{
  "num_hidden_layers": 12,
  "hidden_size": 384,
  "num_attention_heads": 2,
  "num_key_value_heads": 2,
  "head_dim": 128,
  "intermediate_size": 1536,
  "vocab_size": 30509,
  "hidden_act": "tanh_gelu",
  "norm": "layernorm",
  "norm_place": "pre",
  "norm_eps": 1e-05,
  "positions": "learned",
  "qk_norm": false,
  "attn_scale": 0.0884,
  "bias": "qkv",
  "tie_word_embeddings": true,
  "parallel_block": false,
  "init": "trunc",
  "init_std_qkv": 0.0375,
  "init_std_o": 0.00938,
  "init_std_up": 0.0375,
  "init_std_down": 0.00383,
  "optimizer": "adam_variant",
  "learning_rate": 0.00135,
  "beta1": 0.95,
  "beta2": 0.98,
  "weight_decay": 0.21,
  "lr_head": 0.0124,
  "max_grad_norm": 1.0,
  "warmup_steps": 239,
  "schedule": "wsd",
  "decay_fraction": 0.533,
  "decay_shape": "linear",
  "final_lr_fraction": 0.05,
  "batch_tokens": 131072,
  "max_seq_len": 1024,
  "doc_mask": true,
  "train_tokens": 447000000,
  "max_steps": 3411,
  "dataset": "wikipedia_en"
}
Each number is 128 + 32 x the weight over the matrix's rms, rounded and kept within 0 to 255. Layers, rows and columns count from 0.

# layer 6 attention value, 256x384, rms 0.0466, rows 68-139, columns 192-287
[[ 99 128 117 145 125  47  87 172  93 169 163 133 177 135 135  67 117 116  93 109 208 136 164 143 125 214 150 129  59  79 208  93 123 119 103 112 163 115 121  98 108 108 100 110 166 147 177 183  70 105 101 136 133 131  86  96 103  95 143 143 120 142 100 134 170 168 119  68 127 117 170  72 158 125 135 106 178 119 182  88 161 164 131 151  91 165 150 118 154 129 204  52 115 108 127 149]
 [167 137 147  67  92 187 162  92 143 115 171 111 120  52 118 107 106 149 128 183 147 117 147 148 115 126  98 128 102 115 136  98 100 127 150 130 140 129 114 134 143 140 161 133 116 157 171  96 158 124 188 132 175  48 173 107 133 135 142 137 131 142 121  62 116 144 147 199  61 133 168 169 103 134 195 139  83  98 127 138 174 106 145 173 126 103  98 154 134 130 121 162 130 133 101 148]
 [155 136 117 149  68 149  93 121 115 184 170 113 118 160 127 142  64 129 209 111  63  79 132 144 140 135 101 138 139 105 127 102 150 119 178 136 193 166 216 106 145 193 109 141  76 125 186 115 172  58 121 157 136 161  72 197 123 132 209  55 163 151 121 132 151 132  64 151 169 124 108 174  83 168  81 129 135 181 152 151 142  18  82  94 148 135 177 130  98  68 129 120 162 103 154 158]
 [ 92 194 115  98 184  86 174  93 174  93 137 149  70 140  70 128 187 118 139 110 114 124 164 151 228 116 114  90 122 155 172 108 141 171 146 144 127 136 149 131 168 133 115 126 110 161 127 161 114 107 114 128 108 148 120 111 104 122 176 163  39 120 166  70  95  81 139 101 110 136 209 111  86  89 102 137 170 106  66 160 107 106  73 163 194  97  91  60 129 180 141 139 109 106 167  94]
 [146 155 107 124 128 109 149 192 124 137 190  82  96 126 143 102 172  83 125 119 174 170  98 108 158 130  91 117 111 166 142  35 136 149  47 107 162 131 127 137 138 166 106  79 148 101  91 181 104 104  79 109 115 148 114 147 126 126 113 107 146 160 162 164 179 146 159 134  98 121 129 123  90 110 156 122  80 142 103 128  82 146 170  74 179 152  79  57  77 133 149 109  88 147 145  71]
 [151 175  80 146 100 148 141 134 101 127 173  68 146 104 175  81 155 114  81  82 167 126  91 117 162 107 179  77  93 124 105 127 138 112 107 141 123 112 126 131 111 152 145 147 152  46 113 197 123 141 173 119 136 115 130 180 115  76  62 134 109 107  18 155  82  66  51 135 144 109 172 123 145 131 104 131  94  94 124  90 181 131 166 124 152 207 114 113 151 145 146 118 137 151 117 188]
 [149 102 125 133 136 129 154 183  60 108 162 108 100  67 131  54 148 151 184 164  59  76 143  99 182 148 146  99  67 143 128 121 139 131 127 138 130  64 138 166 127 141 149  44 112 169 133  75 163 177 101 119 146 157  89 128 156 122 102 171  97 147 108 102 142 136 158 156 144 146 165 172 128  75 115  49  79  77 106 161 181 129 165  98 143  98 118 111 107 102 105  68 136 151 144 175]
 [107 175 105  80 102 133  80 122  75 110 118 141 157 105 113  98 178 143 213 108  74  75 208 136 119  89 104 111 130 173 125 157 117 113 144 165 130 110 114 133 158 128 103  94  91 150 133 118 204 134 153 106 117 103 169 141 147 130 171 135 131  82 105  59 193 226  88 139 102 128 157 127 151 110 106 118 154 117 144 122 142  36 140 150 119 106 175 112 177 152 134 115 137 101 128 138]
 [157 122 136 101 146 118  70 101 166 146 160  46  50 111 108 152 160 121 121 124 188 102  82 129 207 172 158 102 174 182  90 119 132 165  57 172 196 110  87 135 133 119 164 134 152 166  85 162 189 170 130  95 110  98 149 101 149  65 188 187  51 151 189 159 112 139 128 168  88 109  94  56  87 122  38  71 100 107  68 142 152 238  75 102 135 117 123  86 103 134 113 149  68 156 179 101]
 [153 121 126  86  88 108 157 145 154 148 162 166 131 117  72 174 141 169 108 144 159 102  91 177 133 194 133  64 117 135 127 150 114 129 128  93 142  87 119 150 165 129 167 132 134 136 134 166 185 140 189  99 114  98 135 138 131 147 117 146 141 110 153 104 137 135  79 196 151 111 145 180 133 102 105 114  89 132  99 125 143  97 165 129 160 121 166 162 142 112 191 153  85 136 130 205]
 [180  99 102 158 143  89 161 187 119 150 142 158 127 180 199 102  64  94 137 170 169 116 120 116 137 134 141 127 129 151 104 120 117 147 171  61  93 116 146 113 167 133 110 142 144 146 116 154 121  87  80 109 107 153  99 164 169 167  94 138 164 123 164  46 164  74  76  82 171 102 175 154 124 123 123 150 183 145 145 137  54  20 201 137 142 166  70  50 141  71 145 161 118 176 149  90]
 [117 180 119 170 110 122 133 117 106  92 142  75 143 114  67 101 140 116 113 164 164  66 127 127 219  95 170 124  53 138 132 138 112 155  63 156 171 143  98 145 144  53  96 159 105 101  81 113  35 147 172  89 116  68 176 118 148  91 139 154 107  99 228 120  48 114 141 132 121 132 203 118 121 116 135 166 159  84 153  89 153 172 139 137  76 151 153 139  80 101 116 122 114  87 161 132]
 [166 123 139 117  85 127 132  84  76 104  76 112 135 122 135  97 172 152  92 141 148 175 174  98 105  85 108 114  73 135 143  88 128 111  99 187  91  83 197 138 146 139 105 173 183 123 155  72 119  74 142 128 138 147 165 156 140 112  91 115 150 139 133  64 219 179 103  76 133 106 134 120 146  91 189 138 101 200 139  83 101 164 128 164 115 169  88 124 158  46 162 147  59 154  97  71]
 [126 181 150 132 172 149 125 146 135  56  70 132  83 114  73 162 124 120 104 168 100  92 124 166  90 105  78 131 113 141 123 149 130 142 113  90 133 139  79  86 109 117 143  82  54 144 194 146 103  88  90 162 105 232 139 110 117 144  94 163 168 114 147  88 124 132 143 123 111 157 151 173  90  93 112 123  92 142  81  70 169  69 106  81 173 110 127  60  82 140 173 108 124 125  65  77]
 [166 106 187 124 146 190 188 105 225 114  91 138  75 184  92 194 141 158 174 148 168 174 100  93 122 148 126 135   9 188 104 185 122  96 100 130 123 147 119 119 138  84 114 172 125 127 147 113 155  98 131 134  80 170  94 166  91 119 105 123 117 146 116 162 165  43 102 154  91 114  47 133 109  61  48 163 166 152  38 144  85   0  72 110 159 137 159 120  98 145  63 114  76  98 139 110]
 [115  48 132 156 119 129 115 194  43  77 110 125 155 126 194 183 111 142 132 181 148 174 128 161 138 140 115 135  66 127 104 116 156 139 121  97  91 155 138 158 125 160 128 105 146 123 145 145 101 102 117 178  88 159 103 152 173  86 117 161  96 177  77 158 162 183 131  98 173 137  89 189 139 136 143 101  93  98 157 125 108 150 171  96 110 162 125  76 179  77 145 133 109  85  56  72]
 [108 117  99 158 178 157 138 114 181 167 117 103 154 130 171 117  71 125 138 187 114 123 101 123  63 117 118 143 144  68 162 118 122 130  93 128 114 137 166 112 132 114 130  94 165  82 143 136  50 142 100 154 154 130 234  95  95 137 118  98 144 165 107 136  85 100 126 169 101 134  83 176 133 154 190 108  88 104 167 120  38 169 210 150 141 117 178 132 144 192  95 122 170  66 152 164]
 [ 88 138  83 157 139 134  84 141 136 152 106  72 117 125 202 187 160  97 151 110 107 106 144  81  95 136 133 103 175 102 188  75 109  71 169 143 105 110 177 130  89 162 149 132  69 113 133  58  88 166 160 134 104 154 134  92 103 156 139  90 143 108  85  89 156 141 104  92 146 142 185 160 138 100 137 154 158  90 238 174 156 152  60 109 138 131 148 106 130  68 116  59 157 137  80 114]
 [156  98 125 134 125 156 150 150  54 111 118 169 122 131 188 166 122 145 140 155 105 117 125 128  93 141 148 175 127  90  69  39 169 153 120 179 134 170 135  92 125 164 116 160 102 108 173  80 110  99  90  82 141 166  85 149 125 114 167 142  27 118 106 167 181 152 127 109 155 171 124 143  94  82  93  98 150 189  73 143  84 127 123 122 134 157 185 113 162 179 113 105 128 162 198 138]
 [115 159  85 140 101 138 169 179 109 126 162 105  93 115 107 135  87 139 166 142 189  95 138 113 138  92  60 109 121 151 116  98 146 182 141  94 179 194 167 155  78 144 123  29 124 142 152 173  82 124 166 176  85  88 208  46 155 186 112 166 121 133 231 255  74 195 104 143 108 138 143  78  76  99 173 118 119  93 121 148 128 162 214 142 143 146 110  86 187 165 139 146 117 151  93 143]
 [129 164 128 170 129 103 102 137 122 121 172 176 108 147 159 104 136 179 148 117 155  37 107 153 137 206  93  76 116 106 129  68 141  92 125 114 169 144 144 139 173 175 147 109 132  88  68 116 193 131 149 135  89  96 122 135 158 132 193 133 136 126 180 153 156 156  94 153 159 152  77  99 131  96 137 106 105 120 134 125 156  83 122 121  87 182 120 137 138  93  91 174  99 151  98 109]
 [138 120 133 135  96 158 109 129 133 176  90 128  86 136 153 186 101 125 156 115 201  74 127 135 176 101 145 117 207 117  88 140 110 132  71 128  70 132 132 110 120  94 132 206 200  56 164  43  92 197  82 143  64 139 169 105 133 154  75 103  90 137 150 137 128 165  88 146 134 134 115 113 109 139  95 160 116 151 151 167 109 190  90 153  59 127 102 125  70  69 116 113  78 124 125  63]
 [114 192 121 180 113 140 139 101 155 212 183 129 136 166 100  95 132 136 123 182  45 169 168 129 113 157 136 135 132 142 136 165 132  94 124 127 148 108  86  91 117 131 116 143 179 128 133  73 183 144 142 142 142 155 126 101 124 137 101 104 120 137 173 108 122 133 133 182  81 153 103 134 133 132  73 113 101 151  81 101 114 136 170 101 156 148  95 114  48 122  92 183 117 166 203 161]
 [ 66 121  97 129 124 127 173 181 173 166 163 102 105 103 108 121 121  97 182 183 127  96 130 126  68 138 106 114  96 146 162 129 154 141 138 136  87 151 135 130  90  32 152  92 142 137 150  73 146 182 220 141 188 185  49 134  87 142 151 141 134 160 148 158 130 121 151 146 120 101 127 161 112 141 135 183  72 127 141 138 133 145 141 145  87  94 105 178 163 111  78 177 101 122 146 125]
 [127 175  87 127 119 111 139 147   0  97 143 142  91 117  54 133 124 176 178 119 102  36 148 103  98 151  90  72 109 139 192 109 117 125 136 193  68 127 167 130  95 115 108 136  78 111 147  85 137 123 166 127 123 119 177 105  98 169 121 211 137 137 190  94  98 101 146 176 149  90  68 114 125 124 156 144 179 139 149 131 137  93 159 136  94 192 171 108 173 110  36 151  92 156  90 153]
 [138  80 117 118 117 131 195 139 150 179 109  98  93  72 113 151 123 102 100 133 106 123  98 169 162 133 125  85  88 149 155 140 114  86 137 136 116 135 171 152 143 116 155 141 173 126 104 136 159 107 148 108 200 104 131  83 133 121  85 154 128 170  59 188  99 102 136 142 113 121  92 130 140 175 181 168  78 131 145 195 134 188 164 102 139 100 161 120 100  96  99  68  86 111 102 204]
 [162  45  95 126 141 146 104 140 147 163 147  68 125 137 177 108 112  96  86  80 112 145 116 116 172  97 139  85 171  68 120 132 132 115 115  71 144  66 146 197 150 132 125 180 105 141  48 134 177 211 138 123 155 177 131 142 155 142 153 102 138 130 105 138 144  82 194  84 175 136 144 142 113 180  67 159  93 139 123 138 124 220 160  93 141  73 146 113  42  82 101  79 196 125 179  86]
 [182  61 158  87 145 141 144 126 121 128 143  93 114 152 108 212 129 132 140 117 103 121 113 141 174  99 125 167 101 112 106 152  98  81  56 156 136 128  91 135 109  92  99 161 158 188 122 158 123 144 151  82 118 115 129 165 130 100 124 105 106 117 121 138 107 102 131 119 103 120 125 106  94  92  81  71  76 138 136 153  98 150 108 147 139 183  49 158 121 174  86 132  54  90 147  75]
 [108  85  99 140 141 141  91 132 138 123 109 158 103 111 157  97 112 109 114  89 180 143 160 115  90 121 150 123 128 124 149 134 140 123 102 145 129  89 157 129  82 181 118 130 165 121 109 121 124 114 116 137 161 123 167  87  68 113 157 137 114 147 120 140 150 143 132  92 159  75 118 127 147 139 122 125 123 164 106  90 123 239  69 121  52  87 137 132 122 140 104 140 191 138 104 100]
 [150 158 159 101 138 173 162 116  80  93  79 111  97 118 131 154 111  98 176 157 144 142 165 122 109 107 142 139 134 188  63 106 124 152  99 148 104 139 214 194 143  76  81 137 132  79 142 148 153 108 128  96 103 126 137  89  75 131 119 116 110 184  94 105 176 117 155  40 174 166 151  91 158  68  96 180  51 138  94 203  95 113 163  63 138 135 165 107  85 199  70 120 120 158 160 116]
 [117 116 133  82 150  74 137 110 167 140 136 100  98  79 116 143  90 128 133 169 148 160 129 145 188 168  96 131 170 115 134  86 151 109 143 150 130 142 151 106 126 152  89 117 128 138 137 122 131 172 149 135 173  92 110  90 112 120 125 113 167 132  89  34  69 117 156 163  69 136  51 151 112 173 164 177 123 147 152 109  55 138  47 122 144 102  70 134  65  92 201 137 153 158 119  38]
 [168 153 135 111 151  98 156  92  85 100 102 162 141  59 114  83 135 106 123 117  60 122 162 135 145 145 165 135 149 158 128 123 121 143 169 181 130 112 106 138 123 163 143 129 145 134 125 113 218 136  88  77 175 110 126 157 140 111 136 126 121 118 118  39  76 113  75 178  85 163 140 151 137 147  97 144 186 100 146 112 161 137 182 178  84 130  93 183 109  93 126 129 173 174  91 115]
 [ 80 116  48 100 107  90 111 127  91  62 100  83 104  98 147 161 181 164 144 162 201 107 125  86 102 136 155  99 137 143 166  91 151 163 115 171 144 128 150 156 130 144 110 172 164 126 140  84 154  91  61  71  82 148 129  84 137  92 157 160 110 130 178  77 210 145 187 121  64 180  86 109 121  94  83 118 102  97 108  98 136 207 132  86 128 157  78 176 187  86 121 122  81 174  76  65]
 [ 67  72  67 135 129 167  87 114 103 147 144 137 126 135 117 130  59 143 156 181 165 136 156 136 157  98 111 132 195 107 190 214 139  90 175 117  89 145  63 141 127 108 128 188 133 183 153  87 104 104  88  85  78 144 207 124 147 124 117 136 145 120 119 167 123  91 199 137 140 137 121  61 108 136 130  69 118 132 107 143 189 148  90 102 144 112 193  97 120 164  97 109 130   5 107 130]
 [ 95 130 139 144 174 150  70 133 166 106  96  97 121 179 121 123 185 115 138 156 201 101 112 127 187 149 145 137 100 126 109 174 123  72  53 107 195 124  68  78 118 113 138 138 126 174 128 122  88 214 198 126 111 105 173 125 132 108 135 128 180 120 123  67 180 179 155 106 114 160 146  95 141  52 183 118 106 129 115 101 164 194 108  91 121 173  96 178 198 155 128 113  96 108 118  88]
 [109 120 132 109 178 129 111 132 158 145  31 136 146 113 128 163 156  62  52 112  71 165 175 151  83  47 156 172  90  78 134 193 134 141 111 102 131 123  87 142 128 124 122 197 168 148 159 123  42 118  74  71 162 160 168 126 177 144 132  93 116 122 149 113 100  83  96 119 112 135 121 127 148  98 143  95 170 103  74 104 123  89 134 130 114 122 131 180  69 153 115 114 108 139 108 101]
 [149 148 168 145 124 144 172 123 143 132 127  82 137 159  92 112  70 124  99 140 103  88 165 112 185 126 140 123  90 132  61 127 141 104 156 113 151 159 135 175 126 235 124  89 119  99 172 166  88 145  97 183 139 101 194 115 143 162 163 109 100  51  74 164  78 154  56  87 105 119 123  54 114 109 181  59 100 120  71 156 164  98  84 119 140 128  94 146 144 178 145 112 132 177  67 154]
 [168 139 107 136 111 117 117  72 145 158 108 176 144 145  98  89 136 132 131 134 120 149 166 131  96 126 165 161 124 118  91 144  86 127  34  92 160 128  88 146 158  75 113  91  93 118 133 136 164 105 185 128 208 195 166 150 110  79 139 107 149  98 149 123 153 148  93 162 103 132 162  75 146 111 189 151 150 117 142 133 142  44 235 120 172 158 175 151 128 112  54  92 115 123 121 164]
 [137 187 122 147 176 135 120 148 173 141 180  82 200 148  80  97  86 113 136 121 104 166 113 138 107 179 147 175 129 153 130 175  94 159  47 130 166 128  75 144 104 104 119 135 142 147 137 187 118 155 134 115 122 198 151 168 141  98 140 121 165 154 106 132 113 114  90 194 148 156 140  89 154  76 117  96 156 103  70 141 115  59 233  71 171 169 164  95 114 133 118 131 110 108 191 131]
 [ 87 139  67 159 132 131 103 137  93  58 144 173 175 127  70  73 123 154  72 104 146 160 151 146  52 120 114 128  89 160 128 129 144 197  94 137 136 104 107 112 105 140 172 131 133  66 102  67 163  85 126 166 192 123 111 157 112 139  68 142 161 156  28 100  79 144 106  99  93 125 133 141 122 163 165 143 115 174 113  81 116  30 133 152  63 136  73  68 163 105  67  98 131 110 103 151]
 [177 169 159 145  77  96 112 104 159 124  82 139 167 184 167 123 108 156  79 158 177 210 148 133  91 117  98 119 125 184 149  70 144 134 143 125 175 153 149 124 145 114  79 166  97 132 100 113 121 160 173  63  95 145 127 118 120  69 118 163 139 111 156 131 113 151 135 116  45 106 108 102 103 118 160 100 152 147 139  97 108  48 155 194 154  86 124  53 161 170 118 113  87 139 119 125]
 [ 61 160  74 143  25 162 175  95 118 130  99 112 166 154 117  93 134 132 117 147 121 174 117  94  77  79  96  88 153 120 132 132 134 168 168 150  99 161  69 150 160 178 172 183 131 115 142  71 115 103 158 132  95 160  98 165 148 145 133  93 135 190 183 183 193 125 170  82  72  95 120 142  91 122 122  89 101 123 153  89 181  70 130 121  94 140 116  82 116 106  54  43 151  70 148 148]
 [182 110 110  96 114 133 111 115 173 152  69 176  99 166 192 106  76 139 131 186 165  97 114 114 108  88 160  82 118 141  67 102  90 135 109 117 120  90 113  91 148 161 112 103 158 130 138  93 169 104 175 189 141 193 153  83 149 128 154 131 159 114 155 147 166 128 112  66 144 102 107 174 124  77 202 114 135 131 151 119 184 112  88  53 194  82 142 118 106 130 143 162 184 119  98 125]
 [139 205 180 150 109 173 120 132 136 102 120 188  89 104 127  89 133 133 137 127 110 138 133 100 120 104 138 122 158 117 116 119 113 129 129 110 152 118 111 113 100  58 126 145 170 137 122  91  94 176 119 124 119  89 234 141 168 133 131 133 159 142 182 116 169  53 135  68 155 168 176  85 130 166 142 189 110 160  95  76 123 139  99 131  98 114  86 113  97 162 117 140 211 119 106  95]
 [132 188 134 139 149 186 124 168 119 186 167 109 113 157  76 114  50 154 176 130 141 166 122 126 105 111 101 106 126 142 147 155 141 163 157 103 126 155 128 177  89 117  91 156  81  95  78  59  75 183 152 175  59 103 225 101 153  88 150 194  55  80 156 205 231 168 104 112 156 105 130 104  97 136 153 153 113 132 188  64 102 102 169 121 124 240 114 101 142 109  67 102 129 133 149 117]
 [115  64 118  73 140 112 155 143 102 149 181 145 123 125 125 168 178 118 191 128 165 125 131 169 169 132 191 143  95 137 139 141 128 125 107  48 158 113 133 143 102  66 153  60 135 133 179  92  73 131 165 108 111 165 136 161  66 183 121 138 149 116  49 164  71  94 196  89 132 101 153 177 129 163 116 115 101  73 119 134 119 112 126  91 190 169 130 114 133 124  99 102 124  38  71 105]
 [ 52 101  49 112 135 141  98 136 163 108 119 136 103 123 156  91  48 139 110 147 142 100  99 146 139 155 168 136 162  87 166 100  83 134  98 100 118 134 166 104 133 138 144 136  94 103 112 103  29  75 100 126  95 137 110 142 144 110 120 148 105 140 109  83 171  91 137 111 119 138  74 157 153 130 101 110 203 186  92 180 103 127  98 121  74 135 142  64  88  77  56  91 119  63  89  90]
 [139 122  98 130 121  57 133  58 108  83  96 182 136 115  82 107 187 134 129 133  99 137 146 120 163 112 127 158  65 150 120  87 107 166  90 210 187 138 110 160 130 154 123 112 103 173 138 176 167 116 197 150 163  72 126 137 136  46 135 136 162 119 115 151 150 191 186  77 132 147  87  96 112 139 157  88  96 107 115 112  71 115 121 158 118 139  83  55 110 108 123 150  78  92 125 144]
 [ 92 112  77 111  97 129 125 114  91 183  91 109  87 174 148 135 218 163 168 168 144  99  87 103 152 119 137 139 130 102 138 117 130 111 101  83 167  87 162 109 112 154 184 143 173 130  70 158 136  95 135 209 175 145 115 149 167 124 130  68 173 124 174 140  71 132  80 147 187  91  82 106 151 141 117 101 113 143 200 106 180 189  94 105 152 130 143 166 137 153 161 106 144 130  70 168]
 [ 86  95 151 106 174 147 171 132 119  58 141 150 106 124  66  95 162 163  97 123 129 190  77  91 174 151  64 171 157 128 122 157 157 162 178 164 160 169 131 176  97 119 138  40 150 206 157 103 126 156 114 157 112  37  72  87 121 141 104 122  55  86 173 180  91 146 109 152  96 127 128 100 109 192 131  94  77 128  68 153  82 148 121 129 132 115 107 115 185 122 167 157 137  81 143  87]
 [108 117 163 143 165  98  89 110 123 134 151 152  96 149  90  70 155 105 160 158 135 119 148 122 122  82  67 104 139  97 174 136  84 140 136  70  73  94 147 105  76 181 127 163 169  78 114  68 119 158 102 126 114 146 215  77 103 113  97 143 140 150 140 114 120 144  94 117 112 125 174 134 138 194 111 109  91 185 172 155  94 116 147 156 124 120 124 107 160 126 126 116 143 115 122  96]
 [140  79 106 102 167 119 192 126  81 202 157  98 145 104 112 141  73 128 163 172 130  91 107 123 155 127  83 148 130 115 120 151 133 130 175 162 105 151  96 146  89  95 170 151 146 124 153 140 134 169  99 110 138 181  65 145 105 157  83  86 173  94 243 111  28  67 118 228 146 122 120  87 105 159 154 103 103 107 184 146 104 157 188 148  84  86 120 167 170  55 188 176 118 109 179 107]
 [ 93  98 168 175 183 118  79 176 138 151 173 148 103 182 132 133 157  80 162 122 125 136 108 173 113 137 113 152 152 114  94 167  97  72 143  99 119  99 142 101 110  84 109 155 175 168 125 127 120 103 105 135 131 125  95 202 136 146 100  99 137 102 140 144 144 105  91 168  99  99 167  55 110 128 137  95 205  97  90 159 122 137 135  97  63 205  80 148 137 111 131 172 168 101 136 174]
 [ 99 145  85 148 132  87 115 108 192 174 180  86 121 166 145 108 108 122 161 176 149 142  88  93 195 152 129 115  81 124 104  52 136 147  77  90 117  91 184  87 134 180 144  98 116  88  77 121 133 170 169 134  98 108 134 137 132 126  94 142  98 151 110  96 105  74  74  92 174 136  99 139 140  86 151 141 116 130 177 121  73 138 111 150 126 139  98 106 171  75 120 126  83 159 124  64]
 [146 163 161  82  92 144 171 150 175 168  73  88  70  76 162 138  70 170  92 144 116 145 126 120 154 125 116 132 195 124 100  86  80 105 178 133 148 124 178 150 110 146 129  91 149 172  77 197 139 172 176 123 147 143 187 127 107  80 135 181 121 131  83 151  61 145 112 141 161 157 104  99 133  89 189 109  71 150 142 114 149 130 203 120 142  94  91 186 147 108 188 154 178 158  93 126]
 [ 95 113  78  90 153 144 134 187 219 100 115  61 126  95 139 131 140 102 132 105 122  88 116 138 167 122 155 132 208 135  97 181 110  99 138 163 115 102  69  97  61 137 126 129  56 233 108 149  96 137 126  82  91  97  82 125 132 103 166 148  72  93 145 182 103  98 171  99  96 109 148 131  96  94 124  72 160  81  69 105 165 177  91  89 137 109 132 130  95 153 199 116 178 102 140 136]
 [ 68  55 123 117 136 152 121 117 186 206  73 149 102 143 170  73 132 128 160 153 128 148 115 179 156 163  98 129 123  96  60 139 151 130 154 167 124 115  69 129 124  95 142 137 135 161 125 119 126 104 158 136 186 130 111  92 131 159 148 102 169 129 124  28 115 186 134 109 110 142 137 110 150 133 170 142 100 188 183 134  73  82 156 151 187 130 107 116 114  95 132  90  77 161 116  74]
 [ 91 173 128 160 115 189 137 124 169 135 110 125  74 128 178 122 144 169  81 114 129 112 112  78 120 179 118 133 187 200 131  91  85 120 154 155 126 166 107 115 105 195 126 174 136  93  68 175 130 121 139  92 130 139 127 165 115  90 171 126 149 185 167 171  62 156 111 140  66 159  74  74 131 169 119 167 134  93 168  94 149  96 150  94  96 218  78 124 121 124 111 125 111 136 149 165]
 [194 155 124 150 124  94  73 114  95 129 133 224 130 115 108 134 144  97 114 124  83 110 161  85 145 168 118 107 148 165 118  63  92 116 100 171 130 129 143 153 129 125 100  86 121 211  94 123 172  84 143  68 136 126  82 183 123 144  88 145 127 120 142 148 130 175 160 111 133 113 132  82 116 187  73 113 190 126 101 132  94 120  86 102 118  91 183 162  63 169  91 188 138 124 129 119]
 [153 131  95 151 127 151  97 109 110 166 174 134  98 158 176 181 111  97 119  97 108 143 119  90 148 201 137  85 124 115 120 135 104  93 113 158 139 151 154 130 126 150 149 142  93 105  84  95 144 164 118  70  83 123  45 115  98 161 132 177  94 140  92 108 171  65 134  68 176 149  88 162 167 102  80 154 138 110 144 127  67 101 110  95 174 138 118  96 144  57 102 141  96 139 146 116]
 [113 183 160 174 183 154 167 124 107 145 161 115 115 113 116 124 155 125 123 127 153 113 159 162 130 159 156  93 102 155 164 171 126 120 135 139 140  99 123 136 149  87 111 111  79 132 121 139 111  96 115  88 108  73 128 143 104 110 116 111  84 112 115  74 123  71 147 146 106 137 153 132  98  92 148 129  98 167  68 116 121  95 106 116 132 124 125  96  88 120 117  72 104  82 131  76]
 [113 133  71 136 101  77 140 110 130 140 104 155 151  67  80 101 141  79 136 130 117 151 135 162 158 175  76 161 137  95 135 120 137 106 119 115 129 114  97 104 148 116 142 185 166 145  83 165 144 103  93 131 148 157 125  80 124 133 123  82 127  97  85  95  87 115 106 135 130 132  91 100 107 144 139 117 118 123 191 126 145  93 144 147 101 115 126 130 149 111 166 135 113 137 109 134]
 [135  37 156 106 126 181 162 125  99  98 113 139 105 127 166 132 117 162 163 140 130 108 104 107 137 113 176 118 127 143 105 141 107 151 167 134 117 120 141 164 186 158 140 167 113 119 137 112 108  84 136 125 151 132 109  89 149 155 122 134 136 124 131 206 130  97 154  52 144 119  98 159 168 213  78  96 146 152  89 175 134  83 132 107 128 133 134 118 134 155 141 139 143 156 169 103]
 [155 157 158 111 142 173  54 131 103 102 174 118 219 155 129 138 153 136 176  88 137 103  96 112 123 172 169 137 154 158 118 136 144  86 160 130  63 109 142  94 123 133 160 130 158 186 134  49 159 177 167  92  70 128 118 137 157 125 132 133 110 101  93 127 127 133 203 149  94 136 173 112 128 113 114 120 127 110 143 116 153 103  68 131 106  98 126 107 171 131  85 141 149 176 185 182]
 [157 140 124 152  92 175  87 129  75 112 112 106 113 126 150 124 128  97 161 183 140 127 126 105  77 130  88 123  70 138 124 157 100  98 137  89 100  94 116  92 135 152 117  96 153 126 167 113  79 120 116 127 128 126 119 131  94 104 164 120 133 120 120 155  99 166 141 143 156  70 128 123 141 160 121 107 146 170 176 137 152 171 126 129 116 121 137 106 142 124 145 143 199 112  93 145]
 [ 95 111 137 113 112 141 174 109  75 120 156 169  76  66 109 109  98 138 110 139  69 111 147 138 118  75 133 123  68 159 121 134 145 154 118 151 128 122 105 159 127 112 173 105 155 185 109 142 165 145 176 148 140 135 193 116 121 107 177 141  46 110 112 129 112 208 170 115 133 147 132 151 110  87 146 127  77 115  69 154 114  70 122 180  85 116 126 147 140 157 167 105 140  91 153 126]
 [105 122 180 137 115 106 123 139  90 161  92 119 224 116  89 165 132 117 137 131 126 146 140  81  42 129  75 135 146  86 144 116 168 134 112 179 145 120  99 131  76 136 124 102 123  87 133  98  85 141 146 178 134 162 128  71 107 138 185 183 143 100 106 143 140 144 117 115  92 138 138 108 113 114 155 152 101 131 136 146 132 150 130 161 130 116 162 108 105 117 135 145 127 136  96 165]
 [121 113 146 172 166 134 156 123 142 216 111 113 153 103 118 117 137 194 180 145 146 125 101 150  97 169 178 109 111 138 165 158 113 111 114 142 119 133 138 147 120 116 146 166 109 153 124 127 105 120 181 123 119 114 115 100 119 178 124 152 104 100 163 111 165 101 156 105  76 107 137 126 123 119 175 147 103 123 100 213 154 117 129 167 136 134 131  84 144 166 113 188 125 159 120 155]
 [125 125 149 126 107 131 146 120 141 183 155 107  95 104 159  78 111 101 141 133 200  90 161 139 165  98 179 149 148 118 159 177  69 118 118  88 105 107  92 138 133 131 141 153 151 182 176 126 142 196 117 120 121 150 115 148 130 148 127 170 123 128 168  82  93 179 100 147 121 116 142 132  91 122 141 126 194 166 166 189 115 137 112  91  60 130 128 122 123 106  73 148 140  99 150 150]
 [138 130 164  62  82 120 136 117  68 124 164 143  74 127 185 155 116  98 164 159 157  92 128 145 127  98 124 131 187 139 111 170 101 158 132 127  82  91 114 108 139 164  82 157 148 142 157 181 119 105 197  79 120 157 121  97 124 112 102 136 145 140  83 145 149 134 194 178 146 159 118 120 110 165 121 121 122 124 137 188  89 155 122  86  90 157 113 172 126  70 168 157 129 152 101 110]
 [ 98 120  67 129 208 104 154 196 176 133 121 123 130 161 143 140 131 145 141 174 124 134 127 146 103 122 134 113 155 132 104  98 109 131 116 140 145 127  78 121  95 119  94 162 114 166 181 169  77 216  73  79 122 130 161 111 107 133 109 137 146 142 168 156 124 140 126 126 113  90 154 107 110 121 182  95 110  71 122 121 129 119 143 134  93 127 105 133 116 135 112 127 157 117 162 130]
 [196 166 106  90 109 156 154 146 116  84 162  99 121 125 131 135 131 162 125 124 166 145 167 155 120 150 141 118  89  94 143 115 160 166 106  79 101 158 104 134 144 105 130  79 122 160 112 121 124 118 169 139  93 159 155 111 153 129 155  82 124 126 120  86 128  97 165  85 107 138 101 138  94 177 205 113 151 100  55 203 117 147  88  79 125 137 135 125  49 158 145 216 136  92 117 115]]